Part of a small language model's weights: 5.68M parameters, tied embeddings.
Each number is 500 + 50 x the weight over the matrix's rms, rounded and kept within 0 to 999. Layers, rows and columns count from 0. Numbers have three digits each.

# down: layer 4 MLP down (transposed), 768x192, rms 0.0685, rows 240-263, columns 0-191
# gate: layer 4 MLP gate, 768x192, rms 0.0777, rows 241-264, columns 0-191
# up: layer 4 MLP up, 768x192, rms 0.0709, rows 241-264, columns 0-191
down240:508460486498476464510442503446514503486542547553529567471520524491403437514539521508449548514541552494552393423522527523516473463524501435434549430561477453577427550464483500403466582530502573486469471554431520459494475516586522526449469476544547554496534455463495543459496512550489479427545515523521496506582457426419441418498420520481551505399389552470508468494498524520538474475389457547476569524560393454415495452507546562585535536536449568490548517523522444509390483505488496454531484532585570467445495470577497519491512510466578488471442495492520559524488620527466489440
gate241:487498422564450463470427461410588512581559553479477518512491430416593528493479574603542477524470547484494515511478549383497560559519532476586585520490491522523424466525544496501470479538551478454528508452501533564474527492566527495520391520597488460387505481570499480552542457502536448473416418538531524443539582587466484345508499495451509462479452428492455463433523420523487628470427473511566672532486503488574483450570473505534518373571463442406510543545457487598532471461505435568527499505454564440508433484548544425480515515521553516449490583530505514517494535452610500492
up241:590544590453561605445570473478472501514525552559494573606385519601457566431489517527458489547531377464585467513427466534517546480400541485483552535574455433403465517464575505607482508506456542434579544495419465502468591460535566486433542481481583478536561456607434473526558495456485541525537497478541493535549581488524557454468500592423512553591488490487474485476544506482517531446557500471566532485475532487519555506559535553524482459532561460508463512579496516573475492589530484509582509470525527555462420536529513466518552533447494429498408431465526526528530467484494571469
down241:549472548425458512480485455506544486369435525490477394580499503514518526439447482577635545460557404602504496537522480498532397501542528452349437517476492513433620533544440491521509488582529580625453495466539485436489506522622506532503462454476475483639528494499427424513571539475495564532466450485526443509483491470539443547523467514509477564496622542407484450536505505492527564527467438452582539437433468533465517475445553490477486490454577476493512561470430534502446500380484498488458563449442501586561445508416517491565487553448460495426467503475505532508563464494521474500
gate242:556515548474614437482543520535485577514501553503419513399475667495508538524526493530433386481522457501450478402386500419481542543483479394527523578597512481456448437484549605494359501436504495601466519563550518625438412448452511533443500446447562567549523536467495466586558543541545475450406400587586462453552498486575482490496535517483454410475487432584494510478505600468462538491485480408459433466477528532628414476541480592443430398459536452636574488580532572521543497474479455453477457482508520435541524489481424507580533544493482497488498492352501482517494524444513498445
up242:560451495486601533522503622451478459636552615496506511470591445475490517437551555495484542564509492528470492510475534361503516487508409542529519492563670501423500509504500551466518486496458472574495535474487379602551358500411507468479589557546477554569361612601484603519539537569499510487454516568512564473522529546471588537572515559469521531437473450519519534435438477586524416493489477513499619550412484493490455558459511506580490522522477478586521485535498433562559497587469494557498498474476448481507524508475453425518443427451572503517627439518487512423473428535424451541
down242:483496475448499464537477445463459518512421538492587503484485479469472425515531534507520456502504488545449535458515497458338557545459515581509551462561512422462649505476511378475549496469503554438478496569464519560559523606573486490453465414564522504441497559451420514452493504559524588454567562472463419489643542487497535527391512479524538525555433513330533581543544475470481542528503433501489523485392502466528419449485452497439462390494506540484515501519517434451535462524451578595559544528400441494473469452454557565583552461502519527514549478545500565571513518536511566500
gate243:566471557458452460421453526435433503525574480514447551512561557508509600501481534376526464550461452500414500426546451514571549491610528578542483477539519490402507517518566528345484459500502520537471435514493454581535465540471547523471453464526466516555561526609466497568583538487607474475525448468452485543440544491520416469548507611461527496551585457499507556484556412572481553555540467437456542419449561470572569561530470527555468523399523529608506591443552507365530562507508495505558467520547504565600490434558471495516479520483475458509448434494528445504499515520617552478
up243:490464514540531495540535502441472448556457523550484443548500571382589472511463437560523483482511419593658518436578487479475467529551544481375510482511423556491497444486455519483473598483627485527405536521504491392442438506425547534522573474490459455446523490460488446431662495514529510446521478487524501457426513476499440544475503477469482524524541447520417504513537546567496471465398489549524569474472492574540500465405548484529504491490510533561465534493539451490566567476464457527509502528487620608498501521465583504484452540549514479510478576512546492555464468561532437509
down243:486462588429522467539562583446518511504531364467574555457462496517523604471591549518584473553467506452578557475603526478544481518537515518478532515472544480520434440430506537450518521484485438463520453557624435515528536496461516414535571516446451541445475529514528561544537558449409503446564649500470543502553498440505460557518469485482539500545410526605533384484535479583460438508486495510525495460460443488460530526541459473480443559473469515540444480455462527507505468473483441531449473518523514593638603550515460445459513434507503467433461479523593392553532557493544481372
gate244:496449531483543502488532568499529441515406528502568596551486530411491517517402576574532530421411528531496393530468503403578511535557546543497525535466519491480452451503453505620489487455502463460483602522503505496447470522464561388508490557523462540538543442499469508414546492473530472549473466470532471478659477485408606522527495428429564491512563547537476465453528470591523525556414605496559564545452479540416533560451430482474440519538447464519481476499565524506514447519432575468470458574477562493524509510542568576482470455437504510561540532474523423519557489450494560484
up244:560512442525453464552463434499556466539486504502492451491486435551556475434518435534604525455461490482496451402457499542462505504495518446440533502445455480470491498460556533530555510579446559475579510492503444501439605498508556538517403503487609509575504559528500481520531537570502543544507503576477467521449507539555485516520453447535507500477554603584451422472507491398587474501484526506538475503519470448552422564497480414437536484435443580486514428462514432545479497469512536549509484424468439423650513472451523515536638571552530493515506412443518544571423519432614502501
down244:517476454566484559483564509451490549551441446488483535597571470485560475493482488570514458459469516528491525500435538468490521525504494550601525397561575487445476496447526579487542547462401525457540470496499504505609525474419555518432547580463527535491530541510499418556524519459510415429473441445508446380534465534562537542508513503486479429571549552552449546538519532567469552444535525384476514519595530521566528440449434438456561529504458540497479517516452510564462558562487491440591546562498492463525471507354457546557462556464454550466480479510469478436495622600529444576
gate245:460533421459436434530472468455532519552585556395401567431523495462499557404462436426397476458499573510504499492405516473447547511513507495475464511545530512466464501498563560462562468447575534466499564491467505525460458589471516492494479496524465537523496569536564471461524456441471513487422463439511547426391619468493496484459585497366536479569510489600544528420514504591495461505498506583571543455414439472549535353501458446462432503549478444440485493469526518556446491550494574584515505446534454477516485445452519452498503468592501548514396520483510562498517502498610425468
up245:504516442473591552496667498538421478539521542531550507485536423534500476438504424503479469575486459451448459550464480408433416447449474582531485458470576425562461486457433432510481483394487513534518544525469579445464577530479619531557543453451422573537516475476469492523428441527511452445472531461451588492543514512506513446522532523461545526519439552520448429437562467578390538504548524501477419504536471564456534375527505454510505557545542551442512433425526476510494556575535539617527418645534495529421500468534495576508537608450436553501565463541504492521562536477465405588
down245:577389491634490504469562661576518475520473525517457507591516400467499475465461471421528527472479460515487484568500443462547540469419468603574578482515446541459438552429552423501524651504510526425467568514488532515494501437494519563478476465570548525613555533499570408478419529503564507504399527511409523535528375528571532447503428505480454454488541485554433406484534458529543474457442501484536483471546590457450512419462487468467498515572385460450500536497453465435531442418478495475441523453421557478470378460464560465430495577543444456417502470469543435405605494528468529488
gate246:502568529522521540533551496570520427416514554448425495459459485512516469545486523490568441548444537458444462574507529437525624501444404482532525520467506459439423466517477478493585465387458480498414569448470522469525466507379529506522441442552470511506496436479497448482452459470449517535598491535423557476584537493479412402424460461438492456461606518473587543446516513516430433510505436554507557549527573546509443462603536503418499422596481531446513470475547506537522535482501544471433487459474591560482529484466545414579609521511534402523513531527494455461558486486489485484
up246:492480488477573476486434489481548550550503512514511426509502501602618515427468410594485424537446524566423520477555563467490419543482576460525488450419405531498461457481539460471435529503492563516506468430461438531467511381467510440563402519464520435590493588568487479497414519516545485526491511514610574421446550452518494548486542551522445467532445573491510471569419582561489404463513526507467525496475477552554504532476529546479510510478503432455550535432508563410415502422551464459589511539560467550430500446487542502378560506553492467537478408540513528580585524451527535554
down246:579469484506594482448517413640447580498522439493431508483488458503560515483510533461537495536580439485418461499522421438465593450500489532482497457491461472516444507466498432518569544407469535504499535415572497588415476519586478512538593476531600492520496507493507591464510410506577387471470461471558640493429598600457587592509534463510507509529518458449517461519493588444548519515501484509559496461432464517500531413578459433448480530494416526489551436474599502492407481454531526462585563459550471578548515422574446482498479532558566541506577456462528514524496485579547468465
gate247:412454535479490436538485555511451487479589487528506553501517473437517541521428464440494457541441477438555511454422508449475487456590488538555602496543513541458431500506486477410530530510515542447512576486498508538530484548543532485544463461598570493477458445454489535449547495553530529476524474588491493528528524527488478410447545426369544496437598426583491578488547426511418553516494544468476642565493509499556531519555428434556500453498457417453630437552484477398518457473498508444399560503553404461507591504447478490525466545515469487466422522526476532505526577389505436457
up247:521421566498520452511570539503595432489500521434438602474496470391446541476508522570421483551496547512539513523481564496481542531477549439537468515439559489441520509587417531551524606567535668496489524495384490486532556556403494445472493533524516441584435505425586504576570553624482512490505489453509498576540482438484498496435565422490558562544488550563505527520541468489506527562506503561534537542392527485470466538486433499522449446544538571490457435456482513504503524585526571525526540466439490422569527415453459591447489482473509500571562537453526473439461470521490516494
down247:495475426401450521509431551525526500454495466463476442543522505488498508495502517478567490445566574581543542546565457570546460518452510498480557484480536522549642518521529369507501519494453457533569498507468491526519609440497547484469509522589493458389452402567514491529553470562457514555507542476531485516574474422429553478495411541504500501497568539429490582462491493434498534485448468544581461597559535448516557475536537542522534588524497502633419553557545534507500542419540558543509515469476512507489549496370529657548477524584479607578589473550482461509533457461395467495
gate248:488590384507461500437531520521529455495515483489435566468470539510474553479488601471489464484539511467475414471489502457410532436495486569571528556494509479445436522464434516400495527503422432442522470512504586618491517605517539398485529506460510469494470479398534466550522505539598476455485493529450539430569511542432486442513493489370561381486461478552483500476479488482473566458526412470468607405483550570445562402539450516409486510400448524421547567566538462526469516459495464456457561487478509569511491480572466427385619501515520447519377412557471444458490528464448512466
up248:507458585541359485481549425545488522471554489530453529441496510415568552533433519471444420521512428476515459450472543560467426461497491538618447437410596451562484498474510544540438513450443441546517491419525480456635491504502483544484570508562509442387542449504528439499516552515543521530464581539562519571454518457502336550493591367527468496488587562514472617529515480512393517506514495516500479486513523564504505488507481477518450558589547569496410493409576586515529512549547479462414519501520526445464447582436564489479506577454492558508528492463454501523497493487523534496
down248:470508520526422472490541560463536491582615524506452612534526503493540605513443495538561476442483485485474529511510533404528446554454483458606535506507555418470553469565626454539542528482473540520431669512501500537526476522482479446610547521465490488514543549530587449516473479546599471577542605460425587451414450548542475484559432500484441396513521626474523517456433541484508570483451484426453534572523476479573503520650421545528396457564524529447489454487542480531535544532513512485459477462500509457554399549544485449566440472486562515505456528498405538526580484419552528515
gate249:510484423550468416446508550457549481537462363500482502534507542436548447575435544576462379441507540483477466484490505458469516433531468564518477515554532534520509485493463516531422521471454473594403488547552500453527444542539587542624529547498496455520444459523433434548539575483548435489479430575512408481523479531576540576567594579481563436489503515495512525362507471520456549558494497493538496473516499438550480470499474626468506389493405561575438485479449466531500536467504435448417487511442537452467489485470508542580518551574554533500416573416503490462547515557524528532
up249:517441497459516420511469615490591514491508501507619476484550454450537511508349448470505465502453541497593401513525533474543505473583412515484462579475606383587537516461413431572545537397496618500446490481569478515521514460406505438475388570454495462511461445588427448427609369523457480525548445467507513508471460475519493487508536536436522526513480494476456417500564503526504534542509462558543498391502486456478520509452500513604545588454489587553408398542453529532530490523497457452531499482490465501476459478491556448515489463545509546552511484471516465515582438345505487541
down249:483461527464538527566488532561575481579461510506631409553534616576557547555478533471459549558437477579538511552522525513535530509493483469417428482496449555505700472469561426607579477514557570450398475468542498536516497566500464431450414440462467469531461439459613542451475469522491502515559487551475604570571449487507489500617491489503507529513459483500505491475518594479541521519435480526540506558582479504485527507479425601532425549468452492516398454585584442491440539497512530505494531535464487466441511442593505564426554418485547464483532527511546499533466458537441501524
gate250:575531422477581527486520567542501453486427542518526508444549472494442487463498460532417519600386561510499517442437458491528554527517454504520591557433524570438461408462452487459545504349483545464455490479541468499456521555391580460476517500474489583488483433492465531549450456465428509475465488479492587590554504527417477528515504446561487498433502387517523546519488567550410511476502538539556534579472525539414517482555536564433465525472497507473551531480488505471532505522526509519492484632577544546494489522506579509520468551571511503513512498486418501517584466496488514555
up250:420493498574425478423447503532526453495569508508540601541474470461560560460571518527545528508522618570478527492528484504571485530514507529516515443484418479506443527516561518450474507554533586418419499489542499544501386558553589516552507476590450459464541533497539458479513530507474540567632535503438507439546538525478547461493477462461471475464525516547561508504453526534446510509451448545520531516405437455501495472439461420469512557467507557395468428444509464465513512521546546544616486527481440518386492497500469504603515460498448505449490551582526481512558447485482417480
down250:503430530551536486487543504569583510554445549496577516496497537536475557574606535532501591467504492568613537590431518485437550390510546526580449559445537457499342442532458481528501528511566532488527504449464509415503570458477469491490503507468483489548483546496495534546512513560517436420486530570635510432498434444393491547528519526518539498473524481516480520506476487460484531421554495465473387459521505498406516560494466614513500470561489426505567467499465487573568460518521462490495461504515511496553487528491537477431539512549561500527450534438527302515505426533523428552
gate251:456537531452514495514499607468550632505572602419418487497480562399477440455600461524484472561463570516439552460559498472522532487590510491492493496510454472490456530531468511493389548493507578410505543514426493492509513565537481504392374551414521491526476455455517507526521494577506472513447550422489539535470467512529547460381420505520426337559548506467521509526510377590510618555542526405468555538486549455445528477410419536440449500411475499407474437485497565448499554574445580487424537633530534463630459490462485435515533536427449515549493482544556440567414547473467535438
up251:529518515589573433444488483499495509503405537453426467585556551477537488434603502429501483556467533419389439525552535455485537540498478437447450538489507498470476449506470483522436438578484441454464571389526493480415390502434565586535445426459552483431433436573605561523420497517537525495391585541473604487457449444462624510527505456436485529486584431503483528493521463454498446501480450476537417486521458600521605485449383546501540509510492537435520492526573490477468497465491517470524332465548497488565594398487613503496497519520445433462453439565518486551506442510514573536
down251:475414507459430545537555567492487545635476409451566453581545520428517584478481625382447478524455473482425554505416411477525488530517541561522560508480487571591559494583486486470478576562441497417359509514461564498573528465575521454416550538538447403538563532499502529491508487470435542535531464504482510497481402521587487519455563394546446562520453499553592437591471464492497503507468488493405400481457559446558551476512467543543504538579451483543457544506483462450583526475597583464540570576427460456472550548496454626526416517485523408484474507520534453472458536493481463464
gate252:509485440498443466500516504518527519455544549483447566441479575458506464502501520492449591443427436447532482615499498470430461507619569516548380483535478521505463393430595455456476512489498458456416508459515483382502538510427576583401464490454472470521434469611543483534434497527423500581515525503556534468514516473518473433514553592488516465381535534486421573489570501623506481523557513482435522539420580477519495496457481589522486610495452535479488419445516538464516417448444491540595502484485565503504426498555550521602538593522393561539459486540530515558540473444528538498
up252:433476441533546537511448494446536442466552473517440475509466478538454498515468534523376427512460459378607476485555479576482515489459550469527524523490511562493528497471535540582532601460516482567483523500584489487538551631552486534528588564555467514554523533542519513598423463484504547536544456429418433517589425498456480537551579528545405465453488533592493496427502442439586495484523514560478517546503469444417511446538416575557525548513439584525489570488475482526472469452512471442535368530505475431458550444479577412474513560553584525488452543428487555512495515482469430393
down252:456618551573491606483458602481484553459354452648475500643511479523494511393432454536554533498496500523551464539515507448541514512507476491522495556461519489541546577533417496469482480468534493486527458479412454500507540518515502572454526442488496590541388453481436507523483495511474453462534448496528562527484558485399533469497598547550454444489541542508469504461465487460501527465489515442593446640451562463490564547542467456507522452502503470441444445473547402510540504529449484487535482569480471473515478519621604532488458350469467495561542570463479467458503542543474457470
gate253:475521526547478391498489521536524494549455461466525498537445490484465612518520618553526534503453536456454446473566492487449461551557428418551491427465573498566471435431498471537461461464469527452479478545525509515467538487426592503550489521517460534548424459495498464483507535510475449493448511572504553374475511527395577430457419525406454446424559485560625500455395574489541409565536399383468462592524571461516560489476506574508454544479511473496483367518443496487561633512441530551568539548509488480503490427528487508456470511488480448461509558528402460467514548545471498430
up253:501473469434571467526472599543469524486465573463474460544485571513524484547519537508468441520494517545521489508456518416465420479541508547501517499565451437500465575569516457575531409477483497490524382436414484544476547440435418483496448547493490588469442463571509467477449452422508416393334484459512465459504535583542461508561619497557417490468524513470513450565522487579457467517486487396510472435510583444443500555457589529483568498558494556534570453521506553431506482482551447465493565462614521535458495590449558528509500493540561514495417518541581435412468538486494544481
down253:527532475530549471399540607479574561424609403521419470584500462506451526528501555476562406472453425510442460459587504438506406517495513423431577458511486437535427580454562487584489508523510549563512505522531436510526475487485511462480591499523458478418514472523417544574623445585528495385445509433485564503412440487475438494472517482493556525455542538459535450517497460484496465490532496498555458531497433584418484532533546530467446480526505500429582575526469554456492524500375539508482533476505450554493617557564423433534575572547489447458490497496514554596422518492523481436
gate254:527572573458572457482523582437401493524479483448457473501491475550470417583475410526477519484567408487492569491530410491534608501471541495485449510377471627436473555521512385495545508514457443460475523473429473488467517521495480433527508540495461484584513366431483553540423460527573450533494493438495550613515447395520542584463553486463527491426613559407397483483477473510520497498514554466539399423497535459483448400567534542411464500529455523515507547531583477524439526500557533570486481455451545550549505426497531458527411469516581561513537532439549508538525481545477540440
up254:469584477555413453490343461500390596493478523556500401456454538460527572467440426548475494458469551496477475419490478472509448424459454576504514526480558505494455482563562455463548541447531416476401533496477457494513516592412559490528551596440456496512510467499523543517519517515484531500511487570482564481370578528501413496463481482514548456478405452526469525515632499515513438573492473461456529444504466459450517558620586516567477418515498475459462550522540429448472432421524495509560521477549466509588563501430531453588390585505462515526499565557490505450465411499534485406
down254:523609566423369573541556491556505554530480549468484532483474534494507453416526473565498534494546533476526491522476417427581536482496435451482471546537488565463586496562481414464481496533532426556417526440496467454498503515575509489457562478489518522526508465435587449528405588541545362467520495539388498539529494492453496695426532572502477449478557550517451403421467456589471528473458443557503471477374467487482443413538523416445456484457473581536455462557500582575403495503552463458488507465417475489478487573456462497467488488517465529535531476521525586472407476491501486429
gate255:557540551542483522497437404580416583534533463450484481461598515426522459506537517490573578512497572441560450522489592414477463527441572470516536508485489519510523507485567515486523589422512466429470518502509466532507507530483596429493568510622556505492502414477529481465484567558456421556443456522417422537554536510519472508473467508402430468473569473536499567557440532493347510543441528520537490501440552455512564505466511378466473450465471462512542464494449473538504467480389586552548546549494547493457506527525408516474480532500409456537472464465555514458544529469475510444
up255:410479528481472593541523456518468428559386480499512560510592515528587436546591491448501517491473481544556438472496447411449552535473438484458531385434439498427487538407532465516434539470522577536523494524532557507490535504433575522585523596470546518551477431502448569476542550523547519489585454453497488585451447484465461558540487411531505458450482508464494398456465532489433484505522448498471499523381512544462539510437529519529433420456524512515462443514450540519559555611523546528556478570618434538423473460479524606519444536413503508463529558412520477491604486542533481477
down255:539506435490500521578521556599472570459453471500506504486464434525564456422424487489490456439398576452590460481574447481530476542522512571507501505471504453464492504582500540495535602415501439394527473451483538448557443407438556602512462497469525572399483433518445473479485526545472515521461615445422496481478581535527475543502561483458577497436556491531461416545482451557618461524554498536514463469442531528504482502571596423451489499474498570489539513500480440540528391554418570474529501459487510515509439462453479420491461576575499449580526488480523497493453493516476524394
gate256:530525475496516439473577438538524470473516494556476459516486518443458478520493492594439453459521544443571546496471483486500481611545508490524470514547491472463491453517487543510492440505506490539501431605559507522418510463471529595357477544456575533448516496547416570503591564442536479513524544511481536548527530536473510502499542484468466537419516502480520491524577458493585519493578508492511463635477556440520500584611565555491463356554460439491413475480487499463545511481483537529409521575536512579545456616512526527534503536510593516613525533453487507418459478522581525617
up256:502533487460383559527513456499517545445419513493556501508419552469540421476482547520452449442543530401433424575501509559402483469509389530521426447423513482535481440565479551566539458451518513467449570472502474503554532559479541527464455443482535500421479565474442582415484511480508441559403515473439467458594513464573429473480391491447492613517491471533496504614454485529542623540493503445497506455538455522420535443523555464429454446446541557491472513459535585538486489529562569494401522422510484481497485465528457505527449466389518581506565484513570521510458563467474514507
down256:553399477461555537518506525526461446453532577562531492479467560538433512607557524571549485502510505487451548479428563489487587448490529538484483433493516502523517497397585422409453474595518591589535437561449406513493487448452504433594489553435490397498496505488394446528414519490534499475598482449449499466444586527523448548515552537590463428505493486548505472542540479512505482430496533476446456472479441551479446403456436472510473553450495489499635465509453539498539511458421456568537448430468540539518481530529452518487568415501583538475444537579484520519544435489500414430
gate257:525469579554453479394480499506456496527635450525559429559481509529427513531436539555561475553456569522583504434569462508537536470521601448534531520447541471458435522520554437384509458486507592532457513457635442454485416565449470498510503500542495462390539460453513501521560332480548571367550453499454495478537443485468523379452490579542603478406466516490429527477529431452478504535478459470534496528511508494527587414492508589560574448535516522489543524521475440520531522513533462512553465521462479542544468453449571447555521556565460515513448458474460488511485432505484498395
up257:453367544526392572401528497503567477567642451492515527462455553319507458479558511510589472549523405479505466556524554516490542480427478603551405473409481451443478511490414544437537368538452435530570535518502473471509464458617440476499487568485533520475440547444515516460461500484542527527570425492486415554480487461547442465544533442548556500569465511528533517490566437492537505532592463458483454532502480429490545560553492529510478552558466559471533471437463479544513521490466389455482517447470559585470498534506420513487600459486530416494585533545506411516434513567524494552
down257:474565454526374553503503469561479482543554554445506499468386460460442595637565586497518558425404465531503499522455468529567464521475464582431422487510565500470547504425504538524572461532505429561487509486517561459544586413478502532472513444543529528494524422479498498594462478544499528549423432463393486552460561508483427428388522433540568478528464475476438525479543457496554485482528468408434542482489528481552586516432475593536551546483460562500477388461468577524448445532504445524481505459595612552510491401532576497468508444495485405503498505560562493452469498425411584521
gate258:610558580495489465477512520466518442459468532544416630479470499492571577494565564466524551449537429440541482562537527482568581475528464414548424577457494450437500525469507513494492491489527503440589537478511470491455416543495485466532584520458490590515501342456455549420511576498499429536462456505605501470547479467507548461506512569495493464494549439565578481503483441461446493562511516459554496419504493382480469471585418383415498498463557556432374518551587494556550539553457475463543518488503454410472476484494497497467490526423601526516546477483465458450450485603459609544
up258:571561478543428519435495418557522503551448462469535480439539519389542481446498427481509504501518453415539503547543538532447498548517558495542473562483390500437515399552485500419553428538467562462440466497442525551484559510547514502493467533490467437545462443470531535447576519501539629513497491617508407608491432515509488511554501508368481538460468584521496475528613525527532453491369519528514424517516550490455483563523486494538440539518417548440476507435503455545451530533470507581462500544511556421499440493460534518525615405521597449493472486491597475456411482507507413549
down258:426567518410480499574466440512466541456439491576525466437560463566574480552532571499512436476472547496530454562491586501504503487517397539458462471608496578380549508483509401417476473470445471460496497559475495468558469502481517522567421420447412572536573437500435542588471502516611464472511513457547564535523443463508460507533540521577447478447378478486492550436527468534449475463553555528467424508459415463540545493493485485453463485430488528517615603517498514598435538398581510482527551422410525539480562391423494476540453586464454521428464528452504504498558499488548515500
gate259:438520532467501533537482509495437514499506472540475524524544531411518567396576511541512497543453550580424607441552583457615487481416485480488455447420518533528471444465477498483470460426520539536435556597553472476495471568523571461488512456579455580567559578617512403423398502437472423499525369498439461429536510514574527461474488502560541471507509480495520480555496435530455518435485390495509453561512567456545509429510509582461557484547480485505497469430509567495561519471517605468531452513592452529498520491419575502523479497529452555503453517536484387515442470549418527474
up259:530470511570501443489512462501461565481500499468545548537525445495534583536490549513485581636454451454493408397516534454478432603554410493498517510512455509504481501530478487431518503569565463480481429381536494477416535510571658568565561538531419489476527508418506537448415584479611522512481562474531506497534600481550537542588550431449600524554428519378503387477484500442564469465478463502493564493464466648536499538578414458560549512476486490435507531529524509479437557445485380543530525482491398462419446606434529477438406465423501495545440471516488497551495573556596455440
down259:400496506441597438449503497610363505496551454467598501468498547490585506446514429548458602515530511518516525549512456431482492511417385542498426491458568484442420505469478574503479394439589576543417620524566492452523559574526462564505472519558499579522547500550460536498526525457467528554552483466476464478506575494521451508490456551567470468441501464471410446514541513569492437519474465497548457479494569488463531521538537494582661524427438457488528464457488493459495494544473444488542440561538469455461485484481596548454548536493504500429478538456543526638395480544466495453
gate260:435530495469469466461545587478546602509549516438515454457466507516502539588510460523505453458555427465597536438526471457510564512397472465547497534443465468440439436521421497507442450486605560560501528506510506521493483531492535417455501450509462554452407515538483422480521559452475474540525375476519529514432518522525465484549540407442529389422633542509512465434479579548490462573461414516552539497550475550495519509531491546552349512565368525471520513487588555488477508558580506475480485472492513530491458435436428578548517473545537613595433485399568413486456489557516518508
up260:538597464529523510521485498496463526521497566485492470477486497512613558562552471585619517578541493487444520432502538530497506480533383450451386490397597447562446496626496635481535534495485511607456539548443520466457569526451556477461475388465520600522548484465504479525542491484569441443411521580576519454601539459465581484524491538554394471461489514439571470559492510478403555454530485495470486556541453499500468521581516536516526522494536546461461403541471496491439512515562493556492511540539494546456558464501519444480607424530583505513581491486551457592456454506450445462
down260:438397549490523546545522469577476463537425505448501544452572424470549440510494493529513484527416548457483467428471439493515478508416472483509510389548445464414476412458489507485482449509597436574466496477526503564493492639432531632502446534512459585436447591551525564513499558531454465495484440470475479523497500536456465528478491562505469434394542399440537511537488486458432403496518511504487590452499542491518542495597488496434493478560477638484550540459550495486457390493461483522554497445440565482580475462509429521432573568515651472505509498427553528533542594579448567481
gate261:479543444584532462542492525442483575475490574523550469491556498449527438530550472473495501490515389479538507573507410456562481479595470499539496552484547492439424475445534665485552491452530490492577527501593373496545487548549476469538487442500490416488510511461538509451466525506542527414537455529500500551524477388511449499521537450399464536510637515493412574509340525465534536527493670440495507530560507529452472555508544483467516517483491555413535464596449481547542537446511537443471499491436463440581499399450540501483466487463478559492550413455438459410525493481508553537
up261:440501502495504484487503491477501530447559492492491473478436476530525480481533473485471477523528544532490530592517454603584551515514547439489496459442412630450490534415455562510457503446418518504450527524532461542531472474433499501496547537476491470466410543529541465562519486623591502446471424464490543437538543469473546516519470430470527504451527487582526556389475488501486509537536537552397488487456625537564481506440460529500467436463416526525524492403448394635440550500507463445468426599391395536516545478451559421465509513545440455471664540488513482521555599502523443529
down261:537451409556450491532516440521524464511459463457544459464545549538487551493595468545572512642519533488561480552553490467517484447488457503520530434556496483462599493507501419513561543536421616519526534448486436491487547568574532479597425477449500503512494597417483520494471453375457516449489337471500469441442490565446556499569472454463474465541439500459490512435505553454505546570481466425486473486479641519487430590489528527432434575576494572530392556506544434526490435557500592427497483590439517486479574498527524447517449521534471508433476550565469425524397533451513439488
gate262:521533499540473507564446487547532595513510416525456524489495575509433462481552632435499535530469499412424436483572471434505519579434476421521523565525535506534474484477513468496476475513487432550536496438594408524458402573507535513562499441533458516470441439473451425376465511460441426420481478544531550480457477437523453462517521463495520421437472389566441555419514501516424418516459524559511502484574516525503420471542487502516580571556480494435545507532531497426548520448471551520522553476507482452521539466472450517530548510482470541505614440508428414539459414553451451477
up262:506547584474479454510538490469402526485518501439489491504379577503519470522457445508482504414405371419473581518520512530541468551429493467501417545493501447535422487406482492500471532525327517526561424529546520449511517510618520482419540492379543517487530502526550494483465454495512468543438419552579485530519491583445555502493443567492505494558540472379506429519467608429528577506488553454444496538494567537540468522437538552553428539571527594548437476499529520467504517456508468559483531394492477448547533498573554491527487543429470461576492457530425487501380463542545608535
down262:545540522433473517554460548461410514488504462469557509414383541467498443507435489516494491427511453508488477504553550442499476452450521453456493566489482377466411471519486516484460547449380457481541473533515529545536528536512551566528563464524507533472507441488474545382491501507464403482419524509537591495577514529584510536421503407465483485509499498439491465568512414430561469518511564536487394589582458508509408496558566500553470557619493584415460625567579522541494524486545524531458527465489503571533616492449464488504565580493406533496507527525495424507602404459559484503
gate263:547576462561475443458452537514507562469560533543485546577387554457462459473467520558527512547469467565486485491485502517489569478524482391525524541457440566522440566445547403495446445507437518481499437575548468579523477501374557532470502468467491509512510512523449523411589475421549501499534540502539472435478372400561513463345538426421539520531536462537504515486503535460500596445498495418399526461469520453478508580381527545407466477440513422498603481500509531514505496484462554360453544555549394611481462492538519455607502509441522507472448502530528409542465495487563609493
up263:329522457541555506520480618431414512532510490520580446453587484533511571496483545434501503489520585537555530478509526492429561471478499542547497533576537514466445468400514616465563402497452470521470519534554564502538473387485479499528446519563486541558509509459519422543446408585462569524448477487552411596546447556528542516498492503375564491584657491463507489389509514469531481525521480521543407508470623528525462475515516396482548587572561457540469470554492444539493421605491496489457603498538541432457509548567552531487528485540530465557466412562486606396552477449500466493
down263:532546477510484494530509539467537571466458522440560569464515544469548532535494593444596501463495492466447551480540571595463537483522427486569451490516443384422398475477556438542559455473487539527498486427583430529514480475566562470435455549485511477553502573448519467487494520547479394556551487576591477478554485490502438499396530505529486597495530468531583484523516508432496534597540436433445538494540544445419544460450540504510455519573497535617567471508552502577404502500541581494496474445508482496527498441558575529643524451544522593506595458505525552382571489448494626495
gate264:467464503597479477511464459476474522464574523427522596553545488447463474566511450569418524517480445564502553484532562384439482559503492556451419586513449550490445466526500600446566565592554624625432376424491425567500545443555452535470424517498486572473531437502478525505551474543495494483602466471523550510476426508493454514506445445482472539475523557469492500523587463506556556511569589543484472496487496495435467537500527527519542592478550481498478438517466446538579600530509558629607580542527450463443482420458571504450515506477502602534458551488516520502488518518531482461
up264:519536458471581624492406438552523492536525525550525570458469531472542487432552552509439454575498420534482489492542647509485445560475493446541463477471459555451543487529513455559524516486605527556537493478513530553483617492570521487519510543506437492565420572535463488508481448438467588490517519555570465371438493502540517482517446465427434496452451487479566532589440466519490527397449505464583567556443472455489543534556433484480502452427527460529606433507456467471467485525459586557474524555514570488424591539517492459418590462449588487465465452515491539528503504395455448588